{"d_model": 512, "activation": "squared_relu", "rope_base": 283000.0, "bias": "none", "extras": ["local attention windows", "shifted keys", "gated attention", "exclusive self-attention", "capped logits"], "init_std_qkv": 0.0263, "init_std_o": 0.0, "init_std_down": 0.0, "optimizer": "adamw", "steps": 6919, "dataset": "wikipedia_en"}
Each number is 50 + 15 x the weight over its row's rms, rounded and kept within 0 to 99. Layers, rows and columns count from 0. The size before them is the row's rms in percent of the matrix's.

# layer 6 MLP up, 1536x512, rms 0.0502, rows 1223-1248, columns 256-319
104:38 32 58 14 65 52 51 34 29 38 55 65 60 56 56 59 15 54 58 59 33 53 36 52 78 38 80 49 56 49 24 72 26 52 71 29 20 43 52 48 20 39 58 25 58 61 54 66 74 58 53 42 71 32 33 31 80 52 39 65 69 51 48 40
106:57 51 41 47 62 78 37 33 33 38 60 52 60 35 68 60 62 47 58 47 58 78 52 52 60 41 57 55 36 63 49 26 37 78 66 36 34 52 86 59 56 54 34 46 58 33 47 52 80 46 50 29 66 40 49 63 69 45 53 71 70 56 49 61
099:33 40 35 48 76 54 75 40 39 48 65 51 41 78 58 42 37 38 44 47 48 40 57 61 63 59 43 51 58 45 60 43 56 40 53 44 27 70 45 74 27 35 62 34 43 26 47 74 25 45 53 34 66 44 50 62 69 70 60 24 32 65 16 63
093:60 18 66 30 77 53 57 61 46 40 40 16 49 72 63 63 63 61 45 40 54 59 46 78 87 59 50 76 62 27 40 38 65 44 92 48 45 53 62 58 41 56 67 62 39 58 40 39 36 30 77 47 47 47 68 45 61 64 60 51 48 53 37 44
089:76 35 59 64 48 70 44 66 90 37 47 43 59 18 41 58 36 57 52 55 50 43 34 68 45 47 30 34 40 43 30 66 44 28 60 47 53 11 38 54 34 42 83 57 50 31 36 68 19 56 50 57 62 56 60 51 56 24 48 29 52 63 51 62
097:33 43 51 19 22 50 79 28 33 34 69 23 47 41 38 43 45 26 50 62 57 53 46 33 58 60 41 49 32 45 43 38 66 45 65 43 14 41 48 71 59 50 60 45 56 24 44 57 74 35 56 36 33 63 54 32 38 61 56 54 62 49 06 58
097:71 49 38 54 55 46 65 59 46 63 61 30 20 60 50 52 38 58 23 61 34 65 50 55 44 38 37 72 18 64 32 53 44 62 43 66 42 67 37 73 66 45 66 39 30 46 37 42 43 14 60 20 57 44 63 70 25 80 85 39 87 40 27 48
100:43 46 66 51 25 52 45 36 39 61 77 41 28 45 36 54 67 41 41 73 44 38 51 46 62 60 47 41 47 66 74 53 63 21 69 36 64 44 49 53 58 36 60 58 53 41 71 54 21 43 47 40 51 59 28 42 62 19 56 32 24 44 59 77
104:24 32 88 45 54 77 53 52 41 61 58 42 23 54 41 40 26 43 46 58 59 60 35 52 67 34 71 56 52 31 44 44 63 44 41 68 80 16 66 64 30 75 52 43 63 48 59 49 41 58 41 68 35 56 36 46 56 43 80 82 31 38 36 65
096:44 80 59 41 60 24 43 44 59 61 34 53 49 69 49 26 50 52 52 39 48 63 19 61 42 57 49 57 35 56 63 73 46 51 61 60 44 45 49 42 60 46 70 47 54 53 61 59 69 37 74 56 29 53 54 57 30 73 64 74 60 71 33 49
105:76 39 74 42 56 46 42 69 68 51 38 53 64 39 67 39 79 54 60 48 35 77 58 65 72 53 20 41 73 60 54 32 26 43 73 37 52 73 47 41 18 33 59 38 12 50 53 44 42 55 39 66 51 60 75 54 69 61 56 25 63 50 54 58
106:48 54 60 48 38 48 72 44 60 54 33 49 85 63 55 60 55 38 50 26 36 54 60 40 67 48 78 80 57 48 56 60 37 41 46 35 69 63 32 34 64 29 70 21 69 49 49 26 57 43 43 16 27 64 55 42 41 67 43 72 50 25 46 57
102:42 37 68 35 47 59 45 37 64 51 82 47 17 38 69 59 41 75 61 42 61 34 44 63 49 34 33 79 22 39 52 36 67 67 37 59 51 30 52 71 71 54 52 52 67 59 27 51 70 54 45 54 50 56 72 14 47 46 71 39 58 40 55 54
102:22 46 20 59 39 49 00 80 42 15 50 36 53 46 56 43 29 51 42 53 69 40 66 51 25 52 61 64 62 49 76 71 67 46 48 41 75 46 53 41 66 32 21 55 49 52 50 78 57 62 07 53 30 51 33 78 53 35 61 43 46 46 36 46
103:48 53 49 65 46 37 32 48 54 61 41 45 56 66 45 55 37 54 71 36 48 55 60 36 74 44 41 36 53 56 51 85 40 40 72 44 48 63 42 32 66 48 40 28 71 41 64 56 30 49 43 18 60 48 38 48 55 47 26 61 35 16 51 54
092:42 43 50 49 57 82 57 33 32 74 62 23 59 46 57 56 67 54 48 76 68 37 47 54 79 68 58 47 35 67 39 38 55 62 56 68 40 75 54 38 27 46 46 41 51 45 55 39 43 51 41 57 84 75 59 44 45 49 90 62 28 17 49 33
099:53 25 53 16 49 33 24 47 59 49 25 44 49 50 93 46 49 93 35 80 47 84 53 31 72 74 78 48 39 51 48 47 53 56 42 35 49 63 42 53 24 56 32 43 44 51 41 22 65 74 48 60 50 56 59 48 74 73 61 36 28 59 53 36
095:18 47 66 48 61 42 69 62 26 61 29 39 45 49 64 76 44 35 43 56 22 49 51 60 29 49 58 63 31 26 45 40 34 64 57 70 34 14 36 61 42 39 54 34 56 43 33 53 81 63 50 58 51 56 45 59 46 69 30 69 90 56 84 74
097:60 62 32 72 65 37 42 34 55 76 67 35 21 50 81 24 20 37 53 65 80 32 86 51 52 70 89 54 62 58 35 48 28 46 53 42 60 33 47 50 63 37 43 48 35 53 37 68 72 31 63 15 58 64 62 74 61 55 86 36 64 81 58 40
103:41 45 66 36 58 39 56 57 40 43 55 56 46 41 60 49 45 58 60 34 43 70 45 44 58 62 56 77 56 68 48 57 32 40 40 21 29 40 55 68 61 43 60 26 55 79 57 61 82 22 43 52 53 37 70 43 78 64 62 58 49 50 46 77
104:59 35 69 31 52 39 72 53 45 41 40 19 58 49 82 19 64 38 34 40 56 37 48 50 56 61 37 50 32 60 58 28 73 52 42 39 45 19 46 31 50 43 57 69 53 42 12 37 54 30 46 51 60 66 53 59 29 39 48 50 47 61 61 70
099:56 82 52 47 25 63 62 70 53 33 47 23 55 38 49 55 81 51 21 64 37 33 61 34 59 65 54 28 46 79 40 31 74 52 75 15 36 53 60 56 46 20 50 40 48 37 41 58 48 51 40 62 37 50 30 65 46 50 36 51 47 52 67 71
105:61 65 62 10 71 31 28 46 25 48 49 23 53 50 47 72 35 61 22 48 45 74 30 52 67 35 41 81 34 44 31 49 50 62 55 17 56 47 57 39 47 38 48 54 46 49 33 33 63 33 51 46 45 56 54 59 58 34 40 74 45 46 59 60
102:45 21 76 45 41 45 72 45 58 63 63 42 33 24 86 68 45 63 60 71 36 72 78 73 49 47 33 39 69 28 39 34 54 29 47 45 28 57 56 67 53 53 53 23 76 55 33 47 56 66 41 10 52 81 52 52 60 76 77 61 30 38 59 39
107:39 55 61 59 35 62 44 44 53 52 23 52 50 23 31 47 61 77 58 70 33 55 51 51 46 47 23 78 37 49 42 72 71 85 48 64 43 71 57 63 57 65 21 49 44 45 52 63 60 25 40 14 46 34 48 47 41 33 68 63 34 10 36 62
095:44 53 43 52 27 31 94 38 40 76 66 50 25 73 77 35 38 47 45 54 43 54 61 59 45 41 49 71 10 46 42 67 59 49 55 55 46 36 38 51 67 40 43 32 64 38 42 44 28 45 66 54 32 74 65 43 53 39 51 51 46 76 59 59
# layer 6 MLP down (transposed), 1536x512, rms 0.0402, rows 1223-1247, columns 256-319
105:00 59 75 27 54 46 62 55 38 67 54 56 56 90 33 57 74 40 67 90 63 46 71 37 70 63 38 39 56 58 57 36 67 39 86 49 56 45 42 46 45 49 83 42 43 40 44 44 68 68 29 75 43 50 30 33 07 52 53 29 55 28 52 50
107:55 40 52 48 45 46 59 33 51 46 49 73 28 37 57 33 59 43 61 51 50 46 48 25 74 78 46 40 55 50 17 47 30 48 72 51 64 51 58 61 56 70 72 40 41 58 46 51 64 58 60 55 48 73 36 19 74 28 65 52 61 75 30 40
097:48 39 48 53 42 45 27 58 68 43 34 57 29 62 33 72 42 40 57 42 56 53 80 40 35 41 56 49 46 36 61 51 21 55 44 59 41 34 28 31 47 52 37 47 83 66 58 65 31 26 55 77 45 63 56 44 52 25 52 44 37 32 42 66
096:51 59 82 59 42 44 47 79 28 11 65 68 48 55 49 60 55 41 65 56 36 80 56 67 59 39 05 43 30 40 61 83 69 59 48 33 21 61 43 55 39 62 68 43 44 46 45 63 54 80 57 92 35 50 35 17 67 49 17 54 37 59 50 53
089:41 56 54 38 32 48 29 26 41 28 53 67 54 78 70 30 65 61 72 63 47 46 31 83 74 42 52 70 45 56 54 32 35 45 22 72 35 68 54 74 44 50 35 47 42 65 28 52 66 46 42 47 55 52 63 64 74 85 63 38 53 39 43 56
098:42 34 65 35 66 44 28 64 43 56 62 76 47 62 36 32 44 34 48 61 54 41 43 45 64 61 38 27 42 59 68 68 66 34 66 35 80 53 36 64 18 35 45 28 59 36 65 61 41 49 63 31 39 47 69 55 67 68 65 72 62 03 70 31
098:49 31 46 19 29 44 77 72 47 66 49 57 41 38 52 40 38 74 40 42 68 48 39 65 56 68 55 23 43 30 34 51 67 45 31 40 51 59 66 57 66 00 68 33 52 37 68 50 25 55 58 25 40 70 75 76 59 54 44 32 49 46 48 64
103:41 55 77 56 35 48 39 57 56 28 53 61 51 49 56 32 26 63 56 55 42 58 64 55 52 55 69 90 66 74 49 70 50 52 64 42 44 67 35 52 53 34 45 39 42 63 49 52 61 40 72 45 34 78 51 42 36 47 42 75 61 46 69 64
097:49 38 43 74 49 33 51 64 29 12 54 54 58 72 52 44 56 30 38 79 27 53 21 67 31 79 78 67 38 13 70 58 67 67 42 58 52 63 32 21 58 46 48 58 75 69 66 60 62 23 57 08 26 62 43 55 60 69 58 52 55 90 54 45
100:24 58 29 32 36 39 72 36 48 54 43 68 28 54 55 76 62 44 79 64 47 62 73 52 31 52 49 53 73 32 50 18 29 65 55 53 44 60 32 42 68 38 56 64 55 40 10 65 68 27 47 57 36 48 36 49 48 64 24 34 68 44 39 59
109:61 52 64 41 24 57 70 48 67 60 57 46 05 69 40 68 69 77 44 60 37 29 86 42 46 53 41 81 38 41 66 64 15 54 39 72 13 15 49 60 82 38 70 79 28 52 89 71 58 55 87 59 30 60 43 39 38 64 34 79 46 37 56 70
108:47 58 55 50 39 65 40 81 58 62 26 50 44 62 33 53 64 71 31 40 70 45 45 53 43 58 31 45 49 73 50 46 46 52 55 52 65 45 41 45 38 63 49 68 48 70 40 60 40 44 41 52 34 57 32 63 66 55 55 51 71 71 50 64
097:49 41 39 59 21 44 52 37 70 65 33 37 51 30 60 66 50 60 55 62 48 55 49 96 73 31 72 55 30 64 32 30 62 64 46 46 52 12 07 49 42 70 56 45 72 45 39 54 57 63 64 64 66 47 78 49 60 44 32 34 91 30 66 59
099:54 64 40 59 23 49 40 62 70 78 40 47 65 82 33 58 40 55 34 62 44 53 50 36 60 32 41 60 49 45 57 74 54 59 57 41 61 42 42 42 69 35 52 33 45 13 41 59 66 07 52 42 55 67 31 43 52 61 31 48 41 37 31 54
106:46 68 57 52 79 54 67 69 43 12 61 49 44 40 61 60 54 52 52 33 41 28 30 49 41 62 46 32 30 44 42 56 57 59 62 35 42 72 66 60 30 68 46 23 49 47 31 46 76 59 62 45 71 32 68 23 47 35 56 37 61 62 17 50
096:44 59 51 58 51 57 57 31 53 45 54 58 44 59 30 40 41 59 50 29 70 68 46 58 43 40 45 49 30 57 55 31 23 40 47 53 39 30 37 39 67 23 72 30 54 23 41 62 68 45 58 39 43 43 44 63 41 49 59 10 37 38 49 59
101:52 92 38 40 31 34 70 59 58 65 51 58 65 59 54 73 72 50 68 51 65 38 62 27 41 52 74 34 35 42 46 42 50 21 34 35 59 36 56 77 40 63 53 54 60 42 57 50 87 39 71 52 68 65 63 68 45 44 68 60 30 36 56 60
095:31 39 64 67 53 61 43 69 46 37 60 78 43 23 21 38 50 49 55 54 54 29 28 56 48 26 63 43 30 29 21 33 39 50 66 50 67 50 56 69 19 55 55 21 32 50 50 50 77 60 57 47 48 46 51 63 55 69 53 34 49 73 34 35
100:51 39 35 31 66 56 13 63 36 42 74 63 35 43 36 47 75 63 15 45 56 75 53 46 43 51 52 42 57 65 62 22 38 83 67 63 48 66 29 40 41 36 59 28 41 55 34 26 59 39 45 43 52 25 50 57 33 28 51 70 46 33 36 37
107:32 49 68 59 81 46 54 37 62 14 50 39 64 54 79 57 49 48 55 40 43 57 39 36 39 39 43 48 76 58 20 51 51 46 45 55 59 87 21 35 53 69 63 40 56 45 63 53 77 18 57 67 69 62 47 59 54 58 41 54 39 69 62 60
105:40 70 42 53 49 46 62 40 40 18 47 38 49 53 38 21 44 62 41 46 47 29 63 01 37 81 43 63 66 70 69 46 60 54 60 38 60 53 54 36 57 42 67 61 49 50 45 72 30 89 33 61 63 65 58 57 26 87 59 35 31 50 60 37
095:46 38 45 66 42 27 38 33 85 13 45 47 36 60 56 48 57 74 83 58 53 25 52 42 16 33 48 40 47 63 49 70 60 47 51 42 63 53 51 35 49 57 69 61 56 41 72 53 48 67 52 58 19 42 53 51 46 62 40 40 45 50 42 52
108:46 56 65 57 31 39 52 70 49 68 46 60 39 42 66 54 38 47 15 25 58 58 40 51 63 47 45 38 42 42 42 41 60 70 61 58 46 52 14 51 65 27 53 33 57 28 62 69 59 39 53 46 58 59 46 68 70 57 39 37 47 28 52 74
103:89 56 46 33 55 67 42 45 42 54 40 61 44 72 51 47 43 53 29 49 41 81 42 29 37 51 54 26 54 46 42 28 29 39 41 70 41 52 47 81 46 49 39 56 48 36 59 41 48 59 28 54 54 54 55 49 40 46 60 42 52 74 63 73
106:48 60 58 54 47 50 52 53 32 42 17 73 56 50 60 70 31 29 57 43 29 70 44 36 54 39 53 36 38 65 66 35 56 25 46 59 38 60 18 55 31 33 53 33 74 63 48 44 56 40 73 41 65 46 34 77 24 35 60 57 59 49 40 56